From a checkpoint of a small transformer trained on Wikipedia.
Size: 9 layers, 4 heads of 64, vocabulary 1801, 8.09M parameters.
Architecture: untied embeddings, attention and MLP in parallel.
Each number is 500 + 25 x the weight over its row's rms, rounded and kept within 0 to 999. Layers, rows and columns count from 0. Numbers have three digits each. The size before them is the row's rms in percent of the matrix's.

# down: layer 3 MLP down (transposed), 1024x256, rms 0.0202, rows 41-220, columns 128-159
# up: layer 3 MLP up, 1024x256, rms 0.0827, rows 42-221, columns 128-159
down41 107:487487467515518540530512490541466518509512532547526532484485539457477524487533525482455492522480
up42 104:492514504531485510494472520505508516523500506561523480485511518509511489499517468500491484518444
down42 099:500461464493490473472490516515531527486492480465522519540479472497549491469495485484495521462556
up43 096:516505523509489513496433518499505499515486492513470509491477486508508545510527492517494470500551
down43 099:514489488483476490552542471483468460488510492476514521493509493489513449519486470472478499529496
up44 105:495498519489455484527486496495492495457482491529523504501520538502502463564492487509470489540492
down44 094:507504495508517518492489526556470486483522513535498490553509493528542485486485517506513494489509
up45 099:493507509508531479522515483468463501467509505488497501479529476471532504484520504524490485498520
down45 112:483489498555487500508536507497502493483494455509494497484449454523526434538509534519486522528471
up46 099:514493493472516556513513493481499460482501504502505498537495533465502519509527448491528484468522
down46 091:453519487482497483474522563513530496493525547525514537541503487548535497474502495462528480468525
up47 101:496498477487465504506500486476450471518536543554487494493484568509525498491500479480499511460530
down47 103:479540523505497488479513475516502506514508492477530534482505482484520530495451549501499504559517
up48 093:528481521498437458461509476490508499492574468486521490506546488494559538544480516485509512491458
down48 101:497531470512492472520529516540490489500451535475528453523519539514486493507511461492493509504514
up49 096:495492485509505522487521522452495491466515494455467532539520541509534434495499533454503513511503
down49 094:540467427476505479502493475492495490496514512519535482488464525483482510522470483488495469483489
up50 093:516488546500501497463532483535476518495513501527507502508464468516515469443459517512543495503512
down50 093:500501472501501467456499498475505561536468514515455470522518525464509492533504461465477510471480
up51 101:520505541519552534515514543489499515513560494527459574520508471517514496492447508468489512511511
down51 095:535511519502467486472516519469472483506452488457533455503473516537489513486532475495493499462530
up52 095:489454482479497537511553497522454506521458509521497506492477495504463539495497525522509476523506
down52 098:517532492500579485533521535523508447492489469459469475514566499523514479510524469506534527502466
up53 088:511464519519504501502468483509492530544532504529516485531480463506500542535479501483514505502419
down53 095:500510493486502502487524528451494494489518470505510502536506559502499510470513502488503511483511
up54 106:521531492499528533495501504501499530505527517510507507462478513491453451494526479544482498504513
down54 107:470433516528464507536485499542482487452472489499512541543552491478525534537501508489486525485513
up55 104:549531491487523511482486510466465504440503504468501509506526526509471498491503503514520503530464
down55 099:492529492459493489537507549544496467518475512514530508479495484503508511493498479480509460495558
up56 107:475545533503506494523501468522531534507491506504497523488511496452483511515490526462519486486529
down56 101:505557481527540541475496511490504497509474498474532465509459476503517535526501486563519532535491
up57 097:498562474452539550465507500474522456458498441483550512481497476551535486521506495508516539474475
down57 096:510498491510489458493473451506511487499473532502496462509528524515489482531492472497491465510518
up58 100:473478535517476458459492517463508530522506473512459525483514537516490484489504489550484470538510
down58 100:504502515525505483481487487474485467467554521510528481482470526507475535500466530492538513488488
up59 102:462467502467532458521495529466494534534502542510517533491484492478511486485473540478475501472516
down59 097:476503536511490553486454503486486519451509483487507467484519517526493501526470512500506507492471
up60 101:484465488516517485482486524499450546471486490487515518468492446481570489495468541530491517550475
down60 095:507534493536503509444506516491516470473484482469512533497513520526461494483533490490488522525493
up61 095:529522516520497529497500496505550544528527511499497515469516502536505515508500493499531504540470
down61 103:470495486540472478471536452450495453548513532542508537523461535503522491500510465507481490504488
up62 103:460453491530532468507467471509506526497468538500428525494512520467522528489476529494506513551523
down62 099:554518478515533570523510512492541468528492469510495523536454468513491475460505461531487483531514
up63 100:472532537517486538535506527511522513474526501550504569496527476514502473536523503471510468504461
down63 103:501486487472509485468471483494496525514516539511544448483508558496482503469504524504485490521480
up64 100:538479527511486464522475494528504500491473466497516531488475496486511479531523532506503464510482
down64 096:497463482538509472476494507525525531484471537476519484505491491480495525483475494500438456517489
up65 096:548474499494518480520527474551464516520503500499513519482454489525505534520464506513503547527483
down65 101:481502475483506510479473508463519486499505500475518448494558516503487491528531524505504457462545
up66 101:505441512501537488495516451467483507514524458513500480550508485512543504516482495519483480502530
down66 089:511538496481501499487518521501523465489511540508475511489488500470484524496534457441476540506490
up67 099:455536484547503484519472531492502476485502485519467491448560496455511478523526454478453493478510
down67 098:524479494485469536462545491553518528533505476489503529492508448509533548460510500547509497524502
up68 092:467497491557492481493493454497485551487500483485543500486471484521490516458547529467514481488530
down68 100:519526451487513486527484526522482505502518516532468530491470519495523463509506495502477506503499
up69 098:482495476494548466479525566465506520503531475484537502509485504494490501556498487496532521522500
down69 096:506518487520481568499490469505543453505531472476483506505481476470498514512511526486544504483486
up70 099:509522503515519525503458477463518506566472515546488508482496480510506469518488442486536472485516
down70 100:503495520537475468456429545504479515464490476484539491496488524483541519537442525525472472498509
up71 100:475493536461524530509491477482518433492446508483479529489522498489483470522457482481518515513480
down71 098:468485510489509511489524463510505452531511480487511484526434494479469503488494539460522510472468
up72 098:509487425515526529494449498513513486490498517502448455486508486513515486512483529468503465516473
down72 092:447472535506524541475492476501495494497495451462495537464491486497475473459501518527528482525481
up73 103:473446515549485496478513492516448507516480501497503516511505516518553518489547568489488534510485
down73 105:494513508492457477469520490504487502477509472500492516524475544466533466489499505502463487460517
up74 100:502532524472449500474519489550487547495501526442509492449505508490487479460529504482484501558543
down74 100:530486487529509516501495509505516490517523515492511527474515503538536545480476502507523465522533
up75 107:507502505536512525544470438510453481494467498513505509521485469467505444507513488541548478496465
down75 094:513488453501479486528513532537512484539491463479503502515525459496516495492492496474476474501496
up76 098:524482542488492509470480531471498543487476532522494480479544479536466510522556504448512479500510
down76 094:491530509517528542489464526494539427453500453468530530536482463489491500521461519545539469511498
up77 097:493436499515477491535492516532510532467534496509515487491495494510543512529483476505524538529519
down77 097:542524478529545496499493496468498508482467469489506487498505487489489463507543545466508491509506
up78 107:504487500540486524536562505502504471453506493512502476496503463509520515536469476510501490525516
down78 114:492490486507500508477529498461507454490503459487480470500454456506491507495519529511537514503500
up79 107:485485528474491478519444476493518509521526537523514497507444494480497522502501483463495459515474
down79 101:546513491509544495542483490496504477493503488525525522513540545506482476523494520493504486500498
up80 101:471475536462484447489519495519461512509532498529463528507501506503490481496508505499501491513435
down80 105:493510473489477552480492533496496542499479507482484509514499510480504498481437513463489498482558
up81 096:494500466485494506487513541477462504516498505501482523506477488509491481526529489480487505546467
down81 099:492522504528440506537537510526538480521531513511495471504518527495516533499463525507508502488515
up82 104:479498503478475524517458558499496502500465475506491518514511457520510521530512511493504462511492
down82 099:505549495508500494510521495511524486505535533506467499517506487476505443496454545525475506490528
up83 096:476497494515484505496538472496471516500495510469461525496531531451497493479525500463490493514511
down83 098:549494511543484472501515487494481469519499493499492509492465488493497497483476470497538507500546
up84 086:500510483483522516495507514482510517513510492522501481434490525522484526530451543500542478499448
down84 103:488549527509514523543484505512488497500466500509488502525524485484548508490536498475485494526489
up85 103:489503480486490483502487486484488516542441519489491514491505464485459493525501506520477515508494
down85 105:495465521521475500543513480476492482481558504476537458479523506497532467504498495535524474517498
up86 095:521498540490476540491493490499473492491489513528495508493471467533469526515541506478467506517514
down86 103:504491509493527500488547514529516483522483505510535486479452518553499514476482464500542467478482
up87 100:514491480490526431533462516477463502521530504504486527470500496522534444471490483488470511538531
down87 097:502534513506521522517474470508514488464497515541469504554502530488504488502527471524529501463508
up88 100:532477476449499511531498524530491534550506534483493523511495479459524509485512488512490513507535
down88 092:483508511515497535489561488523516479498462477483505492526562469533513460502476500501527502502473
up89 099:517507485480489528519470521564531545504510451545445477499564492481528557456524520502539474502523
down89 098:499499542484508490466514474527500509530474483515528489471524461532497448500534501494480524468464
up90 102:480469529478495492490484461493493525516466567509493498500545467463528511503530532489516463487508
down90 099:486476492463510498519521483471440498533476505505488522506497516572484514540466485480497560523528
up91 097:483468493500489457441528500467488549482477473527512516505474482488504486510486456463512517539476
down91 106:489480481522471491477469458502496474537538545552537501495513515503519480519552495514471487498480
up92 099:506458496525515490525569486508480484534545492547508475451535505544537483504449477480463511539502
down92 102:505544468521463543473507499486496502515475490521477453558483562499469536536509509455527519486480
up93 104:493477484511533495473516488483506549487515533524476467500514494506499499529534515479479518491507
down93 111:523524472459454494504498510496460513482477487498514519492506529489491465508492470526541491516511
up94 092:493552523493473513483490471463508497495559445511504536501514508499470515518529526535514494502472
down94 094:552446488461540526464502525489476468517483521482527492534542506557498529494530419465487486528497
up95 086:520507504558487504527509505469488492472492510504553508480521457540478462497490487513480534492532
down95 098:503500494512494519505506488493484448526466513498502474526512478508522524524486522559519498563485
up96 100:462468491503493463487477490516477520489516492450497518528484517524532492466498496507508466557511
down96 105:483521492470495496546497504526496499478486490465495545525521451497503480504503476508470533495497
up97 107:456520475518517435542467522479478514484506516493507525482488496517475461461525490499487501506502
down97 105:526482461521535537477499497548510458500499501515505481500507542515469553518518484520484504540506
up98 102:541512483487463465479458561450465503526500475488493488476514492516476498468527507528523498542473
down98 103:489518489528465494436495511501493446502508525505513454540486522477506535477505514535476512472491
up99 095:482482498468485410521477485467525470529471461503477543467463484516467503535526494505497497475491
down99 100:503482485529515552499523524538448492467503532521501496522484472494532469437488496521491460514532
up100 098:500519488546495512511457459532538466502447508480513521504512514498483517488509505506517500536533
down100 105:499477534526470506529491468501477509514510431486524500481486540497481421503520523467454491437462
up101 102:502465519521512493490497504548539470500522517510458501481493489529520512529509520539472521483475
down101 104:462521484499486490477517514449507505548533519518533534492460525454468494493515473494564487475465
up102 096:518524478465524506506508437527435479527495534531521522511462457494513456490508487532531537549505
down102 102:457459521496500541497527515472551495453484528499465480493518520499478539471484503485465475446519
up103 094:474536503532510493470442510486492479539452525471496490500498532521443504487470515528507512512411
down103 097:490530471485510503538481532449501489457499473519518509472518489488544503497465482489485472494530
up104 104:531516503487508526480487548484507518456517462460492519509486515500527512477494517491502453519519
down104 096:510535496547502488474502480493440501472444514512501497470471514488488514476460515500493553506512
up105 106:487510491535480481485510522494463532535527505488484471499478550488460477536461481487531527490469
down105 101:529481498464529479498499482502533498504511534482499529534465591479468482500501498453522473532509
up106 094:487505509468504495517492465531518511465498475535503512557488513533491519445516528522541504515479
down106 098:538491504537544490521511473515507576516491479477498487488510461476529510542454523487514509513523
up107 097:510524488478476457495533468520504478497517498494508511522529537489557475539515488466512477505503
down107 101:490441483562514503498483519486504504403569483526510503492443523516502493470511485487483488531529
up108 101:483506460518506503479482493497491505535538462495493493454452457478499545510523517501498504464492
down108 105:525504458464503484524518512488500495504489510520509510505517464498527465508522477439514467522491
up109 098:483492475482517482484526504538454514507519476484504443566534462505535484514465468506474497479508
down109 095:483497501511511489513429503530515520485509515488507503462505509480492510529493516513553483527516
up110 097:465455440494508486520462463487498453512540484471495544475474502514476502503521496505484495547451
down110 100:488553483489524520511501533493495503501480514518501467499480471453453469522473482514500467492514
up111 100:492478526473506470500470502513504479552470479441506511524484511477517497466465524498487533472496
down111 100:558477523494513548465521499478497481467490503493512493488473491542471499503514496509569492530554
up112 107:488516480505527472492503481505494505509488500509534520490477511477499545486484514466494501478480
down112 104:533505479512529507522490501503504507510508497484523527513439509505496454461493498517495502515530
up113 100:472480480528516441457448511475538480508499470493509463473523520495429504490462525512503537519542
down113 101:501523501491506519518508484511454494512472516506496529498498495535513456486550524510475488499520
up114 098:508517549547486464522504468465496536483482505511570511516502482518464527527487475513507547503488
down114 104:493479517497519504532541467516530503510482474472498499496499459524479530508537483458443553517524
up115 095:455490502491490495545537528520503467494496513505482525542483508508555504498471504483563469504498
down115 099:472535517484523522456508511527510475500533478486522504474495453467493481508485552506455568502490
up116 102:508460467513481495523519494446524492493505513468519499449538492510510530559492464495460491557536
down116 103:489504527514513469482483489523499487504494476532499499497527543505462482496523508477520470543486
up117 099:507556462472510521503486514460536527501515483499496535501505499432490501519548531510522505497457
down117 101:498497488482530489510467462474448522509493517509515499534453464512502500520467466495487497514518
up118 101:486461487518525503475491484496500495500511502511504469469507529524438505538468502497490516507544
down118 101:509466497496490492475488527509529503508483484465530493478492526493519479495476525511489535496501
up119 106:450546496502504484497495491510489495496519507479528481487512488462514510497467536469460506482523
down119 102:478498536481532538488508454484509453497478514521521479513490511443505488471494507518471510530441
up120 097:489507512501515488517512522467468479513475497450509499524505492478558473523506488475511503448472
down120 097:518524529483492524476474513466546480484480503461499529502502534533451488487482485476536549487521
up121 107:491527455537512482499496491505436483502497483502476514563536495492458507542524520454504498487488
down121 103:535520458497467502530514479479508519517453483482465490494522474519484470485517554468535467500516
up122 106:496492506533510496516460482499498520501518466527488519474448517474499511518481476503563463477531
down122 100:503501489494479502465457485530460513527485495484511511508527472552495513487545522525481515445528
up123 098:461522481473491502515552531526492529525489515573470477534540499524482493492486465471480514477551
down123 099:463512517497506501521482473482480511484486470488539443483526457502495485473524553488527520481487
up124 112:547493487496518511534539500516514459496502520495498463507541518500483498507485488510484505520501
down124 111:510504501505519508493481508477539516508493505523483541519504528505525504505518530502512466513512
up125 102:483500506485500486496477458480533483531522538517544493512480522472498537494495479448487502494513
down125 096:461517499535538477476520454478540512502502496492450486505527516484509550497477513494520499508516
up126 097:504494547489500478472503494524483462533478496495483471489488513418507516495442502495484477500474
down126 097:486493479511526489527503505526477489489507485477500529453465485531524493519513515505545536518511
up127 103:470521547482533481528472538471457525476542477505507532488518542530522493462486517500464488499490
down127 103:486500492503493522512518454507545492507476526474493523513476534511491496534508506495481482558519
up128 099:508506476485499535500514463405544525469498520485510476467514444520485502474507499466496509507465
down128 100:490533519463504507510518528471500478542546549494476541493527505455497500536553495522461480465518
up129 106:526453498490498519484472456506509500497495526475509480509526484457460518491497534507528495475511
down129 104:550505477531512522528469505508502460538481449500499513499506495495510433527521503509476573495487
up130 102:505532558487558505475464494515442480488506486474497501496517500531538473447471484521496498520495
down130 098:506475489482482499536489523547521497501511482498479498495514495478543478529485493502505499526538
up131 095:509502453494488512515529500518511520508531463509520467469510514494525456543496502485545488545495
down131 091:463526497512491507497536470503476468506493488505545486509516484529502511470510519524479567501465
up132 100:521496517520456496480477488514505487493525516516499520481463533524503493517542539469508497462510
down132 102:495460487440527455500500546486514500535502471492504488529472483521499493481539497504486508490495
up133 100:510525511523515489517564475426472509522494513428515512464509462535498534518535504529504512529495
down133 098:478491512520501510484500494472461486514528526560492497526485513445496490458523481505521546504531
up134 098:464444487503470532480505452499520510483531496546502518489468535484546467497514474491501531507520
down134 094:473516481521555443518459507490455500474540480485527556490513450516502495523447483514524470528485
up135 090:471468493534511496504465491477508470507508544484447478541503493472516491463449446501483444546471
down135 095:541496492532490525516498534488515512502525505541479488497483462506507510532458514480478525511499
up136 108:502495500524478499547481524491488523509528504498462497485511474499475499522504485501492474552511
down136 105:469495502444539519462509530515504487500466468517489547514468497514509510510492520462530468459509
up137 104:485508502532477458477497492480475523531504552523483460471471494516459559532520508513476507525476
down137 102:499522493500511564451500491468554464508518488468491498492527493502510475523495489493465483492485
up138 101:395519511539493513523539508502511481464544510509478519508500465456436460525510539474500540519463
down138 103:537556560506502476479485513500478517459505470522489517521514538488448493495542509465524457509493
up139 106:505524518507523496513495486511453479511508472491540468492482504489509522490523449531476530495510
down139 101:494476475503537484524465477486502490490548515508478466493510508515554522524495504476529485474471
up140 105:470506520489441497513494515525503468489522544535525474485487506510513501504491463546505464502497
down140 109:499502471505533510489506538518541509496479559483502525520470505497551492487475507486477517539520
up141 108:526512526524536524527508508515510496504515513489463460523514485473463510533552484522475480513476
down141 115:551500501511532478543496477488508472495481469476464513507547475537497497527486475491497489517489
up142 100:463493522487510482506512459467479543504513490476519535513523497502476521497542534512516474537495
down142 101:508488477439507533485511475502454499487541482505511513507463489473523510486463502525459501484511
up143 108:503509448504506479524479519442491508446454453490518530481537552531515527537520518516474496504460
down143 103:487477495476529544489498498513511495531524493513473495503502472491499516491468504457516513523473
up144 105:523484506499467467510473497549497483475425483521498474531564484486536519531503486486518526550497
down144 107:477479534478475487502491526531458492498531484480508512510571485484500500507500533537532498490498
up145 093:515548515486496478501500515483455520531492525486532546540478496540526489489474465465481494487469
down145 101:489512528543517497551452461526518499517492520485512515515522496540513457479471486496510531516535
up146 099:511491510524518532513518483493467475502490534534465491539482510495515486513513490481510474557499
down146 106:532500493541539505484508478496509522477464467508471524501514510521506474502492526540493488439507
up147 098:510506462533522520459497468525511488502479490553477484519505503506497484503507522531483488541480
down147 097:505494507476460513545519520466454464519488486450504507564506478510498532488450524469491495506474
up148 108:527494498523561485497495480476490529523505515498462518458518474530487476474491530514543500517516
down148 106:480483506493498516470496455518496537446506545497503474533499473487474511469525513517494521471503
up149 094:531510502489526473530508506499486482505532509533518518515510499478472474534479454479497523482484
down149 098:453522539501513519487495488528470535529470508500515514512487487517479537480524487523523567479531
up150 099:497468458514499482463530425489507487491539532523496536513517493546539476507492532499543480505510
down150 102:502517520509503526488457530451474453513487500508534498490508506477479472494538489538483515501470
up151 102:504524497500516466516530450493519448518490479519513491455503462474513500497503548513503452525441
down151 100:509506484479459530478499540513491512555494510496452540475506516514487504525531515524480499494479
up152 102:497539486485495539480518469473505460494495532527501517524528489505466461456489541456558487450490
down152 101:478448517499500461518523474491518486489466502537488481482441504476495520550545507475483533471488
up153 100:450516525502470458505500503496527470505443499465506482458469470500491519483505517500479493514497
down153 095:514475544502547514548514476476484492451521532520489508556578515500510505505476524480534456559477
up154 103:527470544475480474504515466488505501483480545518486535457542497466483521532463529487492481502505
down154 100:463511501514497532536500506494543497487528484502494503515564517474475501517483518500517507460503
up155 100:536543506495506460503479525462510464521521479501449507509512537506501522504508497494526485502547
down155 100:465512555462471477474502498504519517502543465529513467458485506503487501501484476481496514468512
up156 096:530472496531469515497519507480467503536504483528513488532499559493471469535483517532534528515489
down156 094:474505520509495487480524517512521528490469518494502525501474509483496479497504442481490482467502
up157 105:527472472487541469473460516495519530506484523484481531460516521511521505480538550504498536518499
down157 100:509487476506576557504521503460534485536523540506451531549461496484541459491489514529497494513490
up158 098:496487537498498499530504538522531509549497535485530500508495507489531506487501480528527501455529
down158 098:536493475486473541526519485476511477456541495508470525507474506484530494482510491512518486523466
up159 095:505508482471504500549475470507456548468485498501529489456480511508498517514518486507513463525502
down159 097:518525456494452502472520533497540508551478521496521479512481503536497480484460518451483536447500
up160 110:514532438484467468474469494491510497483503498502516466492507507444507497482545495504506533534500
down160 101:473514523482500481523489519495516473513533523495517513501509504473507537511511484488475507497455
up161 102:522478458507516456484512455497503455463501531499509496509500479512507488523536502503508478543471
down161 109:544522482467507471485499546477483525501498494498480547480523483532526543507548515537466501465511
up162 103:518463497535504480531468516523463495475501491480523466520484507480472515502485499531520516552488
down162 102:489479443480503465507499530478530503521473506500513489457522456475545496491451465499514493502528
up163 103:462534490522534487501495489465471493486492496496496483518472534498547513514499534499469530516543
down163 100:500476519535485482531506506517500510468474497451496510539511511496496520508559467510504443502460
up164 100:517494526463543512467487523453505508507506464500498498526474507519537505558506482500469447506488
down164 101:483522476496528492535503512501533511548481473510472538508541513494485510515505484511507521453467
up165 104:446448508532481514564489496533457532476500499487538480513482490425477519525513466548503485495475
down165 111:514498532480457471493547527504486527514484484492532503512510462502522496546469508481519489481482
up166 108:519468493529553519538517493500507481504479500505487483450543467441493561526484507529492483529458
down166 110:491518510512443502508475512511488560516491490510520529528502506459495536538520547538515484501486
up167 101:471488553513507510494482464509526480476521524548463495494507497503493501526554534549513550483519
down167 094:493481509480466494501540504473497531479512527517461507506494481491484500496512516477527503485519
up168 094:487463491468503460484463486509538510500504544508518486489490478512552470483479564498511471517471
down168 090:521507520468464512491468507516503509530494474484524449511468483525445486511480512515508445526506
up169 089:530500513460491511521529526522475501509470498493498495501458510510494515465515501476491511515471
down169 090:511492498542541513499481461464540555471520517520537457490483519476529478465482521481516481498509
up170 097:491509507528504504519492488465499526491491478521554488516530509489521482499519507508545526512492
down170 107:471512471499518519476502486492497496497509493518488483514494531502461562517516500471521502511513
up171 094:458502456460471503480456481525472499452512489464524452509488504445456458518506498514506518518499
down171 095:539492488505557555480462465486500520494483556469509482471477504485510509531500476470482515511498
up172 093:501523470498460511498492502442480505530473485503469535474503581450471474473496511484482513484500
down172 101:504481498485516508513529535531520496505507497507482479486547503484518456529532501512467448544493
up173 102:473515549517500473500475512521507525503526509501486536519500475535471481522494469508486516516500
down173 096:521534448484507527534504492511542504474470481516452466491543485485504491483478468498503508520502
up174 098:487557506506535468532565528499504504523482503494507488500500547550489496486476525517502524488486
down174 099:471463516504493498528459448484477526522507514480470492478499459474490533495506480485509521490569
up175 102:507512516507544487481492542489450536521519510490502512503493536517507511491504530557504498515484
down175 097:488493520476471475475506459469517510471482519487509490525496539485473478483474503518559469484564
up176 097:513482548537496497505486479525460517485500493488531515505488502526444473518552531516485511474476
down176 095:459510480487497527506500491499516482502495504499487499483532519528500500474517483503480525522525
up177 105:497465484514471490471503517514468508505531502512541486514514461500520444525528537476534511515490
down177 106:533484544471510492531468505491519488557459531492516505486500530496499505464541482484483502488509
up178 104:495472535529505488501477505509531528499530509471473464502559543529515516509470494505546507488500
down178 103:545536480451522463469512532518499506502478542474523520507510568487486473467511444474511482491504
up179 100:500510521496461503499529523525540474490533459495499466495486462521506552515489499453496479521463
down179 095:502505511501508500505486541469465541559503456488479538502511495478465464474539484500496543442447
up180 103:526471494484482472491483470464535500545530496499489516501494459501546514573507467505506506530525
down180 103:463505496489527486491493525494522498497488506529481520525458558450495511481450532502536508433516
up181 101:480489470475524454487526537471478466448493501474542520465512518489493507534480488475496504511506
down181 101:499510514503511513492502493500518508501491489478482509515469477509481485469484476497510517494494
up182 098:492483524507477477526514480483505484452518516491520555533491495504518503499432463487475528478537
down182 097:521488469491472487468524552510469488526475492481533489546524527486498463520545504519494496476500
up183 100:510483502510499520520483493511519482528557534529513508545458482450560504505428508566458469528496
down183 092:535513455471523527489517467496475470511435496525572471482510495507475486483517500496501492480537
up184 104:493519481486507492518543437463519481504451514502505510542465493498504497487484500521506495510526
down184 097:516460534467499467490489537513480487466506518481530517472562485548501501525490487443477522503486
up185 103:473529465530462533525469519508572521533526517518523466520496515501493527518525524517513516539480
down185 108:538515501484490475536434472503534515519458503493512470555527496489485474522494488497517483487505
up186 099:484465520508491450497449481519502524534522523501518490498469512519473498467444509489509497510481
down186 101:484529475487528505515492511551480502479480514496511507500544518476457470535492530454452503490534
up187 098:558479519527507495480491493541504478503524510532493477499482487517502516491501471517505488470471
down187 097:473533505501491512531456537496492490476495533502542513486497499519487502494496494528495523559490
up188 106:512480482459501457500470474481514535527519516536515529513471437483508477491460491517506473480471
down188 097:467530512496459517548470503527477472524515514562559525483532522502517518518540495484506546486482
up189 100:524513479475514553532496526483502486492488515506549505489487539493524486498565515479520550448522
down189 094:483472536536443465511474472523474529501495536531465514520502503485503457505509520530508511551475
up190 092:501524487512444494489487515490497504453469509478483517525503459508538525493526445524541500492461
down190 096:486492554554507545520513496525519522493556502531511487505543498509468494530495483510453489512499
up191 102:511525478511483516484561512533520474512489474492498505490481505526492522530501533493496505512495
down191 092:475495510497473493501497494468499483482488506502529521514476471499519503437500528490486483507502
up192 102:497492506528526517500461524478488501523513525488557525481483507464504513514499513484537548480532
down192 101:504538500490485500535521518552510483506514503488482514517492516510462496485544516476504457506499
up193 102:474539478462540472506508505498446502507516525513521510510519490490490453482523498532468539514502
down193 093:489474494482446524534495512471501489491471480446479434490473479521519531500489494502522491512472
up194 101:480495509514502543518511490486447509510550484491514474511504493513477528503517519531499484492542
down194 096:472532502506530533527488508486494514541497517525468534500520475500532487489479492468487495518449
up195 105:514483482484467488494523484491508538506490497495509511525536494525495471505524462512520526520459
down195 099:516536504500485525487499474463508486507545440502471508523463484499551516473515492517520508517506
up196 102:515476490519533491526500516548481510500496476538542492501505513443502541563522466532516487534485
down196 101:493507531511514450521496530503491473482519522487483527479482486488495485508476487503520515517458
up197 098:519519480479462507510441531503466483478515524481482500542519488509505529530441526485514496511491
down197 100:500477518542504498517489473500511497478522475486539478485517531529484472501486486504485519490530
up198 103:471482503517453492536476473535482488446506522568488513535458517520434483479496574484522477497538
down198 104:475492455459478511513502533514521487521504478472493495461473480545488501520531476520498501496523
up199 093:505475555506471524476547498512496499515504482462504500508515542463461523496510467503442507495455
down199 094:486498500549468511491494493521466514475442533510497481524542474490494488496549503480554450535527
up200 101:530537505510517481508499544486505508505480526489513467516512534516516453507487503502529486521474
down200 103:503516502482510554506495494512478454491541483547524516478458484581541483524513488508485471471519
up201 090:500483474459518455540521544527466512541455468484487489467498476532488467477487485468498492515476
down201 095:510471501541504472488491519473482507498544524545483482483501503476517484511532489486499505510533
up202 096:449502515503469551491522538479486493533512517517520461474480551503536505492438523488530512515491
down202 101:473484471537517504479509531504528522511512547539501476493480455467516480473492522444492515502528
up203 109:493496512496504533454548491515484510513493507547467485533446503498513471532462498542479515515486
down203 110:536514480520508459493486491462535525489464537469491478499494477492471491530515534496478499467494
up204 100:505483511450520521480485523505508474468545537472517468473474517511496497491516557474567525491495
down204 103:449488465481490499529492499499510495506479497515512482498496480476541490428469445522555484497523
up205 104:508462489550479506501505488498476484455533470554496507526542482479513496518512546519480515507482
down205 105:498524463493470502495475497471499515516475498529452478497478498492499516500521525514462509499513
up206 095:484461547519494483526471475483487489545535539470451501485522523482521470530510486541508496490520
down206 102:499531515508467498474518484490473497494512468524538475496528479505512494467484495490517454494480
up207 094:519520561485478529513466496514492490525468502542491503462467518546487453482489488502508488492535
down207 097:472515521468528476478493464526469493518488515486497480552533504489458450523505515480475484456489
up208 097:523499548454536554515497498525479471497511469501494527535555514487467482521478482500487535502530
down208 097:469469515490488507488524541458532518531490544493501530531439514515486476466502496491489488500540
up209 101:437506511539553486480541492466501506487489549533504497488497484535465493491473498481536508515522
down209 104:479525490510473479544470490488504480492487478483478490526483487491493491544507481466485516517527
up210 095:470506478507543485489548497444486481471495486530503470530489493488536446520508568518549520526515
down210 103:463500518510535537502457490522533486504537555525534517488486547484505528473496536556491504501514
up211 099:498457504530489539488430455506476527502475516496524463502468492474521512449473512487482505468514
down211 104:537472493508525472495486473490478462520478513506512516502497502488522504519494481475516522482508
up212 111:479520464484487486473493447503526520445472507519526497507538496529491511477455522547526556484520
down212 106:525512470526534532511477470522484488523554492515463506528551501468504491522512522445503476494456
up213 097:517517526503541510574520508535488495500480522492475524513475517513514485493467523534486517461509
down213 107:492490492531555498504461515546532515495519501520509540460499497478496450499556507458484527488497
up214 101:496475532534515467497547482466468531500530451457532481516469520464512519539523493546521570482515
down214 093:530505460488509529485512529515551497511450516435489529511521461496490463444499505475500504487549
up215 103:516507467511516488515513501475487508497509496556476447513502481501494549519471459481503484446462
down215 115:481492484510459479514481492503463472508521457528530453500500527517509458486549456475531514546467
up216 102:483489467491541502480546490519460504484540536500472484485531496450471507488486475517483494536503
down216 103:471515519511419485525495543506512531522503497511511526485462524492539469514465495462524499495531
up217 095:465503477491482534503482459488546519500511487485493508471512528509524426511559507566534514461511
down217 098:491511529534474483472520513499492505501449493565532522508500478488499485513464512493487474537500
up218 097:480528566490516474533506523518505467447513530484475522509481478515495496504465496517496486541470
down218 099:521499467485479550533527509452498477538496518480517543524509488532455500521516504452505500500532
up219 097:509485558518467492475503549515483477541505495515443518473476535503509508524461491548477508486485
down219 105:501523492514542493470467495478500503480504510476502521547507468529450486474501557507524492528493
up220 100:471512512543533529483482488524526452506506535550460502492495513523506504494452459495489476499457
down220 099:509538509486517495488474509539516523526486526469483454528502491444535524466499518484502501484499
up221 103:553493537472512500518504456528546568456512504499528457485478490505521524470480472477506458507518